Each number is 128 + 32 x the weight over the matrix's rms, rounded and kept within 0 to 255. Layers, rows and columns count from 0. Numbers have three digits each.

# layer 3 attention output (transposed), 384x384, rms 0.194, rows 194-229,257-293,321-356, columns 96-191
117098194153094102129107136093172132114136161096120174117098108160118127089107089141124123148187122118140149149130061092136141106116113103146126119123167167149145079093096123126162170080140120119175180089191125113150150100130121137131156078124145136163114155110163141133064172166183180193
117137163150111126167072127177186060151123171120083110160172153114139102136140080129100135115178118166108179172126149117074171165076171163100128183167110081098066153133159104055157130088108156152162117157102147145150101159151203128104092111132131114166097108120127125122113137029165145167
129141151159134090128105146129079102106141095063124068085151164130085141115067118133143137122133080065163141151133150106106077100151162155178132123128160154105152164122122111100208211107132148145113149147106104146077127165158137099163093089133167076122133171148124130132141094103133093174
099151178165113102140130122089083095135096139140156125140098094126117158096143086153156134135147138134175148163132168103115152193128159138100123091167111153076123081129087153072174165174131069147196158128109146159133128182133116093091094137106062125179144157105096130149151157114157146082
109111187175096111151131096129096078128120114155098125160151142145126173136147115134152138139113048146160153106154138091147153081158133117202135105140111109087133127113097074134106128214210112171090084079162122169128081064162181112132108137110149172119092175120139134112119026167110100107
101128097154147119123096094112160083137101106172107147117149165153161132139141179119055131114133180087124146116089187099169161125154161141143129117090208128110128123158154132176124133134122137099139162107138183131117103124092174099119113165176131127124109161130143132118064118139184116142
072125160072114154122145110112152126083150171177084144122150103165126109159076166139178160105098183128115116125153114136138126124062099122160147168121140125105122119097103133128111076150130072167166130150141135133116135115170154097118131102162133137133122152159118129140157102120129150110
123112134157114088143086144106102122125119144102096085121136089154155138156164141097113126156122139117156156151124132140071106127087189074148068137113117087152119120153107107103177178084072138156111084118181096160124158176195105106093088119133122106131148133101089116160137166125088160103
048171148160181117092113156071110078105127122101124143141089112135100105092147186129088153108131093155172137096200103150093114095114120144150138082092113158141119095076134120056132113197133122151103140080135122129126096149152145109117171100153127094149152132144124115109101116174071158127
066159123118127143097181109128078157106151139118121144112124142131091144138138129110130173113115069064163194127162115085132107180148075098157164125130135095159151109128158155076064140160144120140122113117135086151162151166161121151155125098113164098144150121093119091147109128112176150145
194099118057076116140129099111122182119141140115200073161135157144124129111143131143148090102060099119098128111130090169136069117125107174117151116158120094185138113129101171104150069128101170117122027133115125121132117118149169133079110191138126103158131099132117152192140135084156132132
114118146128097172129146132103149199128128116148145191078119135140071081110162154077173142084141133143185157132148184127183102120136097145094127162153145136129151145124121107147075143151115137131112133103114152127134125155119146120125159158138148124122156095134116083147112104123078093171
110070149079127083117201166139091145127101138103111096084163132121145094106119139101166138162110091165113058108152157159134119151151121123137150186104102160150116120093147107105139132155147180101186107154142076095179132076085121130094124103130128113138115146191131135141113143157149175096
144174164131126145104116114094138122169141134163125051096162125179123111130133101159112108188125127145108113127139157157074102107117184206152133160127097175150157157109124109096107186109113124150116123119136154111074061141118094076131167138127085119162133118106171130134137130095099143124
084170111075119041137109103129087169157195128149072155150056116155107105146141129131123081094130138170153138116098185155087121111115171142171133140110139110141090083137180138121091135160137142119138152116138168120104130131142097065196152038160133092155120132145187146158081138077094162132
129180079105083121022132127147161161142107168151113134123105131088167098149179105156138141128171058091140202145065105141186140092102155088141096077166108103092145120176105100100126104108144082146172099172123095142123138175107113119146115129140138136189087171157128086102123139079107139128
137152101118128139103102131133138153028101161117156152161198119231095083130088151124059174097144162067128120122123092117088107136138133101116113155138097125169153119142113154182130192142121155145115172138147134151159141132128077098113094116144109147113130102075071140152161114154109190056
169133142127137165114170158103128147109161215098089050141145133152151121116158112162152097100162158153153126106155013107108144122098122084147118095103141133140096109106095093132140058103166107153118147119143097136095141130148111128135179127080182117175128105099180106100162090080108091123
103160119095145151079157122123091079117183120116179189109125116081134146140135091150141064122108113165133139193152102186179143158171155168089134209100091132134119122123172091104162126151102106149151140136108122196132109110137119121132186141073054132145129105088087153145142163117184060116
127120105092163153139136130100163114134167160141123133108106156148120179111109134144103128157121129185157067121190119123167138118133125151174109148123151188124131153114105152157144061132125120140152162163130121087102127123085133110136133133138136182154041149179105133137071154140149131182
138121082084147087167150140212163136120104111124094142158114105166148121084079110089144200117122170125154162127124077155119141128133164156155131146114138158084159118144152156088118159160129146104103134095146125204173145110168129091156104169121116124152127130135139080099101055099073127125
124101141144141148161100173153100092113158112149072131150115158150157138120091138071174099118135151162076112116127125098067100090111080123096179155125172147141110077175141126094060130111142117114130129182141119079102164111085157146079125108139066069134139133082174184121138123070147189116
081065114115136094112121107085129091158043094146108136150170133072143145138115173121150153169182204068110144080137080154111166119141078115085115146136116101180145128110180095133131140192144087122130068107132114121122150152133134158150097117157171126174088162172145137109122104166171138118
127131115160115101164142082131076114128118186102150140085119113106163125036171164088137102186104172136113071140080136135101127159143160199077110134118179101082133164159151070113067122152136127171111107152099107120147106085172132152173117101123125106117139066120076096110159083091140155103
080140080113137104141165060186122143129075202098179126141199135083146127138107127129102117101183114114195156125072133110174135112082135072135122099041134083084169103156077116148147151102172106152162173131162170139136108101099145082147152103140121067120090138187144182166194103066094130130
147160165145188131146077176159123124189073120096077092130165131136139159146105112136093127101144132145117095221094135097178121108089105143178115109160130150093116160124139156095091107055195122175180086099122161130101112096128157139122126132132187118155137117150096147047138129119122157125
141133139159161097157136149165147081139147148106115103097141083129166126099194162108158117137061124143116105127110131168190153109136125101119089095114161132135100190113183141083156139093161094158104090086085079112144148079151119203170117109133094135147117093110104110183180159120088127105
211090152151113057100172143133065116159172139115152160142116095102102120065131084121120126113161143146123123089081102125132161126210173125156140125083096095129117140096146156129144135084116106091074141131090143197106152064103132106104096091152137159184178062171104104113139128117080125098
115113080142210126167110132127171131163090090140172182139078090208136163143158153187082168134193115127096088121142152141133086155114159139064186123117106124079107158126082136181139154165158090139084145136173138140162122130077109106209099174175095094142133155141088094125154066138172112138
156157140174090106117133140084154166096158120153101113113157097156137145140135177096215095122139137107130147091125133104098056158174109123132214130095072055145103151110101114159092138116114152033081112134122084160088177111110136122090119116114133090106140130140133175140125146110160116088
188169126114114094172163084106149120160118148131157137221179087123130107152117093158092103114072041144137102116120117133108103120131160148178116166143140128141124113117167187136104019143124125171100124105055108155092113122145113120149139129146216152134104085077181112105105145087085120042
137128143099082120100116178125172162177103146102139141094076145162125117169107151083129134142074140107064154142177139204161125058118103172131149148121100152105132147101133153105102094134143127071156143108111072155111148123140179127132146177131161141157089114162066087175157135175112061134
140067094098120166094148099174180106136113150112121112176145111099156119151132154140095126136193158179157128201143113169135178142108146083121114102194144104121164111090194129118116094134091117166103119138099126175129119109150130120156094132116193174116116111154164065152098100135086120068
091167136102063107110081133144137116122126116099116088121152127100113127128106091133094199113110179155179101145144124099160146089161082162124143082118009110162128088076146159120187136118134108111146094099123145116116132116094129136095119103147092129122113096067127137142167122143180158110
109155121138100165070086123140113121124127166101129215114106093171127117136100094124110058121129121100134162076074125125142104128126136170106116108115145124100099130137122134141098120107063146138168026180088168199168109152166122093203099078120103166149155137117124151107128089138093168122
113130155134136104138124117093123118196156084146108139162116113079135095106154136153141115158184119138114125126150175074153090150146113138168108139137149134104178129061121099138139103086132105119187171150191100112132161115105113153121181120130111143097117102116160141141114142131094136176
128162104146107105134152093140127104140122106094069157166144120160114123104056098127122123177122182085098146179145191133140100129091145113106156099134154181131093112141089097136186104108148151129149088116168098121100183089130112136096216152162107146096098164071171104090140163130116140144
128153153126143148122125118135117147109094114156181105114144119126122193144055123145147122107073082154066141139099167119158136140164104145159131137158116151144093133108112140165068049110165127168091153131079204092128099159140147143142113089198094109116131129140081071098127106091112090111
138114123118096138179124129122108116135096106048143184107119110126081132128153142161172086178123122179150134140103089057127116114124138070066155148125146132136151132076065158140097141178144106082086161112160072125152175147168085210177172169126166096121160114076116129130164133143094134113
138149087144201142116116100182137080166147140160093062182115132184143164161164122118121119134098110109078102111122127183131159161068163107156103119110156119091102153104161106156121092150164101143159072115140088113125160142112139099092197161170090118148140125123125119131128177112146165128
130145128127087115061131123180145177021077190164090079114144140125150071120141203129125120113087126139115145149073093089111077120101174154110099111131097128130044153132127108153088113184104117124105118120126137175106120113139195166161199158121137153130143060112166111118109090157082119169
137130092096123116124190149135091133138147153118154126140122174136119103151091136089119127120173129145163119095115109174159110115154175111102095105136132088128137103122144133042177144074073137098164105132090145093142079152133124141126126121121103119159129081127129154123118196090108148160
171129138087092122162134145141128095132096121119116144146127170119118125124106143137118117091128127140101148120125124150139152153104114161160106120133141081166133144134123115090092106118037123159066138127093146112144193145162136153106106120134153152068158127151146104147137157123132099155
154155096156186147110106158090134083133110106183135109150137086134169094166179105135117117114105100122095127140107123143119124133105120131175121098146164094092129129116042122112165123121136117116143096131112135110117126120111128136145134155114109142141096113093124134078172107100137134180
105139170106143135108196114112146110157110113155146203064131147109110108135060140102107134133202118133106158112189125064182194101167088101149177120108112181117103126060136163163133113150126112152142119134110134155094089079091116169113161143041121091114158099086107072083132144122160142144
205150107148100115192098139105094191101119131128114160127142150125117092136114128120132121133132074116077115164125084103147059170140171147116164098131143112105142145148109140156065165103098189138160072171133131118128115135074173168118102141131102132157094108146099119099180095123203119157
126149098141104147113172171155159046097112152131161113138075091105128110107124177134104143159155141169129099133150120162139137091155180133126131170114112120136153139148106136088115155125107150160142132120104152069118167104102158076104166121131093128108122125122191130130207149124117122119
102089047136108125108066190123114113139142119121157129097163154078162133127150138154128136116141174197161144099117119165145151132152130120125127132115109151129107154093138106100142160096065105071130148158119140144139169103146156157149186122129123138123137148118101121106131111134106104145
126140092154123127113131175190114091123120107153143092145064113165142155094104082163141107096092114157144097118087173129109110196072112115165136103145104148107129145122091148132155166111114186173096132157188122145090154138167144124120153077174120158125116123114093160159150139099134111111
155122163141106138085112157096106117105152079086140203136126124090128099124128078158134121125116166184187121110146064054111124112168131158138124133164146167149093156154071150199117108148122115124079131107091202096067143137106149093216143116207128088138090130090121173089129086072144173070
121094094109126076036132105137144145125101143102107130179128175122139189104122147100138118130174140087142108083126138055125144138121089130159132109112155091137084087163149176138103104117105116118158129147145145125141164095160103137111162170114141155089153089127113113108065144098141134164
129099124146132165106155120150130076062124120152113144140111154163142125119114149155142138132115173110093116082129109139127159112138138089077166123134145080147144148152117118120135097141155138108121131085159109099130110084123157158112124188077098123101127111137128144157084134137151180111
097127143144077096165129183128119107094114171155134139163107126134132118154112055160143146105097110077122122148183095105172085165084145144132132147167138184109084132125117170142124141157154134176120153117120191117135042098137143110142121143160108140154163145112125142123138103157196115163
094179162123074122118106127106109114143139151129092103080076105083163121155154149171164113121126072177130147137145171110171105128128106133096080073096135166063070119137089111094099136065140051098152114125094142117051109139128161137172088131066116103154158111124151124078154167073139128127
145133131123162162087152148087119115119129112121136150147093120158129158140171176178109138120143091077109132130151175105107069112169132155192139116155098107113185117129086145110107138142100131132103147138108165087157142154118152149116112149158115178090129128220119068151133168199151132140
097137175149171094140177104128147141142083085119089133188104101167101147101130113128121149107124139138111114077088178121101101157110141091141105114125191162168133126130125114117149103139102119117071136105115136081150139145134187175155117171064131139111167142109170119118058102129106143151
146190076148113124055044148145159109150139093176152102107081104116082185150134126143177104146149117071145177110111113124071132116149125144139110099143162115120092134113167128104081082125156073116100112102096137114134141119114147114121183114094141166126130141115112172122201138100134151125
121091080140156143062148138094110160111110162098170088110174131125144142078128115128161108086125088152143141124147134126163098117133105143138175104107098173103089066134086096153142120171175132171158137139137167061111134088140145179118144151154122179132145160104146127134131124139139163114
102114182123123117110149079144158179166136156131093090158096110139123185127135087148071088094096147094111123144104132105135135211180128107173135147102120186112089156114103102190176091145152096078065134102147125136096087110154155087163147147064140141089135121042179103105076174127141149110
108116162109135135130141097117136086089076125126194183092112110139066137122139109115075083079155141132152161114156166122166167097114110184167184159142135086123127088119116157107093155089108103109155157094098133111135143169153098102139148101103101161117102092107121108132184131111098150149
153121082077151110069166172147148124097154153095147134140161083193142114211134134213138163148136141120110104120137117122147111127080151065099121146109103140130163137149140125129119144145103122146116111170137066161068152136072095116122169157110126122157119078176095165064099092149077107147
174113135148075120138093117145134125110148115172129113055122123059131134117144112156172164130136086130073094161081087205104110125128175086146101145167068143135109125140181165151087105191035097089082168069130108113072113135192112102176092141184104139120141087104100127166166130128096145132
126124097136190111165161097163118178090192137108173087133141120147098108109104158157146091109083127157131134107129112106093135108118203097103111129085182110143169134188128121151157128136113115081052127165102159122126134068138098139167143076147135107114114147127148130131124143136125115111
106126137183143124103152127119074139097105147129132083147158096120064123109126111218113127124138173086145114186101125103073143152079153185145127101116117084155129136145113112165144138147126146132115096155150161087173129184105111130103126098097107138179114137081159123102147086071143153168
097103174133144090135122095118161132162111110148115075120084182122137157124144083146126169137140101155120115158207160204144147108107120179101193127161160130151116114147122150145098096115134122120108103151113132077063074209140107164181103170073116125100086131127110118124134196078131127167
103136158133107134120149158114043135098108124093074106143169149051141134053089072125185116095097200137188123124119080100187163078100119112146098148153166126174168134097149155150066133165138185107151090153127157119157088138137148129095115132047139087119088171052135163104134122088103129123
144126116093096121149166097167098121153104113129127140131059192143135141132121108154089173159122164166076077110149141129158164150103149122111126146080166170164105131130169171132160149137128123155157094141131142030148132106130078127149163162141137175169142167145155077120134156125083177182
144128117134103124156066131137098134177118130142132109166112151120190149111126171120154118159137132211146211109151179166139138147116122114092123062101111134080153138101038149133129116099097152120139148102177121156148117146108116064100135134127116099103092175091134142119163139124134089154
090111097157159137120137090140106125105128096124178181144104159099160168134150135166068196101126129147157132090070100159067180121117137184117125092111138090122084149128133107180147125121112144133121170141123147113166123134088084182108125076145124088146150175139143120118146100127154143121
119147146099041158154094123108092156146117123126131105152147129106133124116178101102124098098151136094135131110162128063106202086134113159087140157149178153123089167157104096143134123173133124076113115128134143071113106143109102094161078096140113142155124154154118166098166133115162121123
204143156093170176164196079123135086130105103115157169137190153151131078131146211191134104150081146095152109146114136106100115202185132095092168167089157089128163121151099174115147078075135127101100120133115104148121130142187141093084109085144104115149104145173074129140134150131119093115
181104124138142111114096114155156093101128133132117138145201084061087112135156125110067156140108104142134160139154124128139091108110087185149127160152144132126076111094142081091051119177198109103109150093096110120133118095088143138120126158120116097122086185171126124142123124127118144110
139147137085103135111169140092076102109107180101141151157119156150130121102157176162121160093103075110129095145151124177137117127094088129072174111115184145144107134092155124136139122182145110118125144135086126122108142180105142111177143099100128140115082086076089141106171144165141120111
141107143078134115132086148164093151078114104169147121145130111123098126168163144105124114108120120141166108129083108074084156123183118132057127161150100132127126141152125201091134094141099108157083151157118155081094102067114181111134079123084116123165175123161198180180094161146118153150
102129089098136140172086139077124122142186095153087135081122095113148077104175146161106164140178165124132121100148161113125097138101129116109098134108057113111170114159162127124181178116093110108112118172105133119086120150080167120101170102086126124146115110144113215139169107116142110080
117200135124125122081134076106108204123127109151127134223096145093122123144153128103126185093141140096100097151131133179128131144111117096208161046164056170111192111158135093179139070107140123146103128153126149108149141114100113105106061118144118157133135151135166105131105140123107092116
098112124113137109160088160108179086133104134126136184128105095131128151125125148124108100160136132144169167133108139118185131138140142114102124123119133132135135079115092150151125136129061155110089130159132161127126089089105092165138105086125094102096117139127078125154116138137070146056
103150126102155199182148153105127108143146112150123131132150112159067132110098091067094121160131070129175086121116049129097105136141079104077154167090183131175165143109108150116152148086143153142134077121122120132199116115124080195107072198152212158066175158191082172103138132150155091135
146183093084147158100133143139146079107124110127141177149094100100149125073133141126103135145061151106113168078160178133107133168104164150144129180138151133134076159182063167164094159148128162111177195149152081108104138119121019191158109150191114104103141133102169099145139141122157133131
149132107112109176167098114069135199106160124126115114132098121141100093107181139201119104145132087157126101144104083102102100128081050128123119142128091119194145163141141149123132083124133152089162108121130104156147114104106118111165155164095095157103165083107091149095140138149064131106
101139146169124071175149148184143147131114084164114150128089106067086159165146079177111140193132149131158113105160206081157083148207124126096114111134080109094157089121127137093155152142124190088095143126136122175123129168104138096117098095127139104161122142154129073182126197100077174117
172137121117153161138114140146167096132124100073140141175165160118125151108164155125127081159054131142118113162085120146150086134063087143099141133164151141075163198177168139096136102122146174099144143130142159109121133175141156165141105100160120180117130149205181143182146090147121149123
125066052110130125106179159177194134164090137110138117114089080163137142142136055109121126099153139161068156097140090090173183162087118110094114175147105134091160115149139122138185145163110123152143153159106105105133168106108121096136167177102180085112184115115190148095185125135115130125
152104139137132171108104200115155176140084178122157145096198126146092137104157137142065083115091112112143148092131145122132142145126125127148092072158131139041122127162114132130145120113068090119106116107125157145143104151121121094079115161104110095114220153147193112163116109164094094079
139140177125131098158128144148137088159099166163109160126107099163113114068137120126102137164133067112163143160127161052104141098147107129194072113087099146124082117154140112157088145141219108135116127107152110120107121163092135098134122133148126176083168084122130157135108163164153072144
134115108072133080090097084137140111110093123081100074084164158103105094121118151139166140210147149135129069142134076139136162081124116157143153148066106096171139106150145137173105113093191108083169085092123162143120150097124067163129118142066129150136127129121175109075141093175156194095
075152128097130096123127099163181139116160117087104093109080143139115167137134162099114102118129102086128155147101139147138097147151184106158122108085185112099184081122118131124118126187103114116114184084078121108146123116115083143134128127079115099100135114104109112150168153131139055164
104150147121121124151159109151141142081136127132150200125085117094078108164158131110166095072052125132131159173154119162159125054123104142152117112124083151152132087138162096118104110104151125163123131118110130128186153155152169175163078119123108134131101147088167175164175111129142098072
112133181145112112156119124108180179144079127153148105117209149179150123150124077159114136143122140174079093124172114121117136147139116087132104157091132178124098138069127077142130159101087051156130083087171137164156108133092158145084105174119197135079175161140095093076155071137134147127
201122174171159099183102112096115178141118129028129144104090096140141147099063163055148135157101174131174099147132169131108126073148071097177121183145154102149117141102098087146151130138095121101081122112132035133101141130102154134142162140069103123121138109147139112144111103143079071092
170113164164206117148130128165092039205148145134134141137119123069125159144128109139129159155143092104132121127106126166149145147099145111107140084158163118121140179114171107097129094148122206096152077117151102106145115110107124154116127157156155098132081169139164056087117079145166131177
080118057115063115118076144146137152161131088143100145088137105101147124114081082125136109155100103139136172183077116168119185175157131117118094105090100107086067131135145126173093184082107139136192109110155133178159133104138136144147092138159104106161105100108135180147175170099149149108
136102087071133131121141127091089139053169116110120141156159111180136137158122170124163156141158163118100075095180114136162123087100083085142103138153156145077078071111083177102128151114156113153110147098162119079113137109144095097140100116174140132133094160151104093067180088110090119111
133145147107113144204124115149060142126100118061119166114164106127167136107111147125139120109143169188092131150081105090161121150148148128072160125141168119115163081114106141152155201158144135142071136099168129144066112127160160075137085129159143119153200126072123138057113148147164138118
065177141122082132132159119123114115152083071140162153153136157170130099180137154107116108139099137136090146167125136070079121148115125087119158125118086123149127152116151169152056065144113105145121115124127103087099147185132108116109150110119129126108165092093106204114121153177159115107
136143061141139163105142180075136134107118113160148146125095153074140151161129129179135169153216081149169091097139153149134135077108094180105151151093081128180123207127121135129105145136138154113176128117111099161122123138112103155124110122163107151118101134202059166131170134111091088210
141155136101109187095100171135131120134126145177159097087100138154166108138103181147122137114100095074177109149121125057151055134098118050129071113110148111113074162173093146079152165134143168101138162151147177129163074102141124094097169140187106099100181118155167137158093209142132085103
115139139179161172130116140118118117134152046157114120124108099124118130065155136081056138125084099080153114139214161162099126145156127142186186106090104108101100140074103165148170135116121129137173115069151179101144188125099148156067126138123134101113204147130164115172111158133114076168
170171144135155152174152151145154152132166102101083107154127185138112168120149126095114087122165108110150127053130110129157159167127133114127174173182094124088171170063149150079083169115091154070132113174116179095159139121101138196086111105076160112139113115110103194118088108129141109081
130116176108051148076148128095107062167180149078171187135126166142111139151146120083140183154201110058149103091123132161153123163118119185133111139099078112130127113068053130071125102174148103179078160160115103107132138158123162101100136089172127134065119129105108166193150138161151126187
175137134113153107121049145128101160078062118119166168140114149121108114183055141124127126112164142148137164114102074145141122156153160092147156199190128117110167092076121102187139101167085170092162115093118106139098150104091135078125091172115127139096145153100114122120085149158126095103
130153101136110206113045136149196137104136151086129129130131130149175110163134133090140133126109112117132122113142136096085135173125165148104081152158134097111099152171121122209078142163095127131157130110204149118157173088160141121104151107144150116140110163075190139082128122132123129125
164170120130113101135126150133118152188124120145125107129144122100166120171171184130139111108137135129121164106108139126075115113177103087123121107090164101093155098161160084055146112119110143084080129098114118113061162129130137189102117126138096194143186127161129111122125163152119163141
088117135174138115129086123115164120088121139115173161182110125085141062113166115075166103110143130132175106185160105133161037068123100140195138142125120129138127146055104143122146127135136123138164206108150149176126140107089172127153122093123058138195104135115173164135080104179175114103
101110198130124182102078168115152122148099103140116168067156139078105080134166166129178171168102162071138121103151152106174110107127119143134112138117116131165130173179173054132112188138134093132078128149139175078094160159106169185158077129096103144107135167136134161141150143138131092128
154144152144174135118135195102166105108185092142080114110206071093144131128066100150154087135126123086138127102164107106167070139146125097131169142117118134130123055161095165120118142109062144079157136127134178124073162144156141092120106154190103109067177116097150137105128131164129175085
130148101135167129074126172106048128105092205146114085064156161119086106085060126115136119120129117133142140103109113112107116173130122121157112140070104117130146090153102158124119153059120155145135119142096115154160163069115134138138126106042124074119130135102118140137141129098123113137
112102086131154118105109126168115184164112139153118103173071083177126133105131102101101094109150092090130139153152136117106165101107178133114144121177125187121159151158136105130114149125112174169146142138146139172083168126147122160140119180128186107103105078129157150149187061124105161093
111136170116156110160172147126122106123079080129129070140187156146150156135126152147148071166136158168130062119171079102137167139147126087114163063109128137193124154118069133139123105167226107110146178110162082106076157032135130190120199147182130076081107124146156167110088103072188125175
# layer 3 attention value, 128x384, rms 0.028, rows 66-101, columns 96-191
215116089133121141142120094129099159152110157125130075148133127133117119152135117132146105123083158129134152158150076190138161116129130118077077098100136172064139101130094117195138139160107165121142091117157082128084093157110153113193074135100137135109110134138111106169137173150112143081
153138125179139089111102191172106093114161142161160071100133161129157164114130193113138127117070079114129152105104112092137148120183110131153105109140132136068149148117122159094103134120140189107085107106123145143078101112098132204080150143101128132113098120065060128143105164163126108113
164158175101095098149164164131115044076161119129144166091110138148157114086189114100102106133111134086130105095160123097066173075129099121084139139189085137163114083136128135107111083156147083048157132127117135179194102119151139134129168197098137138131149096151125098120156163168117125137
137106121144134105184149123156092157177197047123103147145120163137119115171091121052159093116170119143079140092137072154128135160138149149182097138155117127142155135139138126180184094116151170170135133084141093095174127153116085072193159103138101118144084122131136138116185087077136121137
121152178141145119142140180096173116123064151126143105113107098107157057096120099174135112148142139137064105207138045157090146172104082124130115109078112144153121169114197088176126143105151095097105081151119138094157135177108185086089166097109131094139120137124085107107138098112100106167
140117160136145127108168113163116145095095184092164156096110115094122116080145076141188132147121128138151132152212138183124132099150185120079129103140143109128128071086153103133139153129171118146085108121160133096112182094117101167154138088086154159124066139178129154140160098102100158149
182110099120127148140135134154141154117103092079153171077170175158139127093135122116065159096140033110169135136112129096135190126174088119091144159129168111184145165207176101114101160111115112121103128173150108100145131129164085163116148157136141092119098152112181089070117134137130107114
137142161165106103147135174169066143113166145160078072125103128093070159096136116114141112101132118070140137127098202162105130154139082148129156144092139099159122117149073185122040189182187112128120094096105131115103118124173172078118135108224175120128147151122156126058108146140143063093
144070155063151094246110077144082093178173132124142098136136126098147157144102117144117176115155166108144100155084156134098096098173115137103080187106151080163099142117128126069127081179129040084104119135125108157161161122112109161157072113169131153059097148106146170085111147111102095080
130157158158147121142085120112104166126152099144076146135144150116158107131120047108196168142130117134135117190078123156090129126163176085126111160093150148112115161113133105144143144141142174105139137154059097154173060181095125101151139135138177158138106135150026119087102109113130132130
116137124132146190155151096120142118129121182120077178090080110118162128173094124108150154138139132083115121161087133042125140188155149103103170094174131101079184088086123163133165156157104128145164230069109141096168132126135130184148132086064147124189119117132107110157132134109136189133
123071123095157116109204102080137172151116129177088150177120123171129140175137122139121147064110207137149138117195148099136141051134170084097128109157185142057084102139146101151160117140063173160112140134121092049195142179064174141085123142124170155067099161118122095072155111156130138134
096143114154121117144108115090111150142165105126151132162125149143098143122152151104072065121163085131163175116160109132192128115094114093183096100142104090106142169118139139168136112147156119132113081131126053161106114130149149115118148159130143161186109130155137116112130139161164140154
153151095109147112210130124073118082147137115139094111105138111065144094149156140154077187137168138132123158112106143136125128132142104118128105109123134077142166121126121161132193147116147109143084109111144165105077138135138136112096159130158141161142127156082116078109085129178162131154
123141115070155137145138117107147130165135140119133156182168095077127162133154129132124150107129107100100142136169139102151074111134163146103101141111088130119161140173125135141136131087132142101116125167106093128113129163128161090127144119104089159147083103053124070119144112149134129123
074085153082152182157079128156137076128152105143123170124141127132092092102140133095144167166138121155154113093116129109082142131177159151120208101160096162160115175102178147126132092143134144094175163181112176122106141169149100100133113106100151111135102091094128133158080096186186163131
111125084166125076130183116097115128105089079162140111115156126153157123086151101105152044065111170103080110111105114178080137120195071140183142140147057113092126078100141124068167065129127086141102139141158218104134132156206096141144164115179159105104138099145157168157167118144127126148
088094157113165111121103130108114114116103096084108150104117111121114146121079151136080062125135099139169045116157131164213133122104123185118156179139125123112155162100123135146102176111145152050137142098091171089132125065084133115122110114144116064144177204112047086081094128105096123137
146138128214063054093088184116111187105133205093158149138128125111113070126124178135053171130120135150085078174125162135075085121174134198111190082128090119145162077117114150129093131127129115138153157129068162115134161166070105096134087171189133128103142125132209101123132185123127160140
135122160124094155101125208094115155114111126152170147124153134128108113100126140101093114126143088121156105078165154099116131154114118126132124128134058118139134122169132146165190148061083095119196154143152101205162132159139135146101097122101154102140146131104153116181098081073113079089
132134174150154162150097121074167108119146133168055139076109104099172159164136147158124087146140120121177135113163106128122100118109212123143170131115117095169106145113098092133151165081100141136131132096133143147120149141133113124173116087137128064096121107156167160161126126098181099187
129147149130124069085114067092093156124163116124138162140165094132144080103142110150150121156109129111091150166175163109192144151058157127087103092182103121092106120107142144107075124158153124145108162117124107157178172192166127086181161118098110095113166055153104142137083163132123122123
153118131151174141105102158164125163123193166121116080151120157122112150136149116124145127124137109118094171145109172125127126096119057145153100170116100148175168136141182151177162051139124152177119158130095073097103115095128147113165068132151140167141144137121085106162131135138114106104
069137128088120126134146153148164120154119127125108131135054166119168098151060185103131143118141121138148181191137075101146175147080169111135140113177123159182115131193139121084170097113132161153046149111076153173154102131163151095091117124131133136145137158141123115152158133108118128105
105134129141153149068111147094145104149139145128141163155066104161141143190116155104161039168143192169180146072186131130161113139175106168109129101119152142163078135085090062113167070151107166158172157146152175146110121094114108125132163157151070125075134168100115067110111157134162102136
097104106108164132169142138158182126106095159162096110120120121116199132099123158105120078099128137143147148137099109123098118173125162160116170142149139140133129149148123083107136186136134129130171101080139123115156140181111146133110096212074144123203178128097106154076146129058096116122
112108185135125124135076140118148186155155112117158176113067151119193125105160088074163147189100113110108111084151202146115155140159139137080173129164142155086103132180079198108130115123089135124109149150132126106095138183137131104097109131146091115107160121150161119119149123189102152130
062175119122089162084111123139156117089116138102123088061130112168120135140134171160139084134150101088117144160123134120116151131135096105176136148077108076090122102100120104140198121190113125159131135137150108168146111146099094178084116174132107137097111121117148128186042141103128161139
110102100075075149105168115106093157067151120184139136135161105071101055134093193151141145195068073086171142142161158134129177183122095127177159157081096191149167119101152125114127153088132167145135161074121090119119122129156132124147185151179135145090114113169113129212143098181109137134
153139091122141140124100181119133171181144074111112067181083082044142151099085102136114117142159122110162156130103145128086116110117111132097124096094176117100140159167107181119120116134068078174119123086117161050180102137176096137079086120108149099120142109146090135137122120129143122146
132073139132074109048195076121163138050103160091094098074139098171162109144115114124119121140165131114077108141081112068119101125132126151105151129106105114135098162128153141116181154158141155125144110110135166117138100145088056100140097149122134080198172113179117099150079085158106167118
134108097131050055159125132157145129127119171173130119084107132080098111137193124101170107116137112106143116128097182128107136197128163134135114141145122137097135100146109111110109190158136094180089091137231094136164092107106117113146128165037157131144134110136180180095118109088123097104
158108113076141101130150088079147103116141106123135200141137115097119156137097155086127087197116064177126146071105116089171093168149120122107089095097118135177116171112109117216061157104185205142173176180178110125106109125149105161048151105148129096118127145055134099193094090126131147117
126121096111165131056138175116144101078093135142147148125107150118169162112182160120147122042162176131099103125131154176144103115042041116146087149143127104089150110138159115134081131116143070093182130103074117108149113128140171117127126131093112143114167207188094071068127131119135104170
147154109206127089131121103111119199133150141128130067133100069123115114124154147111163147130156148098136119148069137141172174110070172117147130097145127173103168177132159150112152172123102139128164122096110108135124151154129045153133145104093139138159119106116148118155139101178092099093
125164129185122134109118044145155153075125124141144175144126092141096115126108158170127121125125063123127135181128087110106176060153171144164064150118137111104088060155108150164121076161142095147179153118129145108164153127105104060121099140094141131098068212154134066146117113107103119122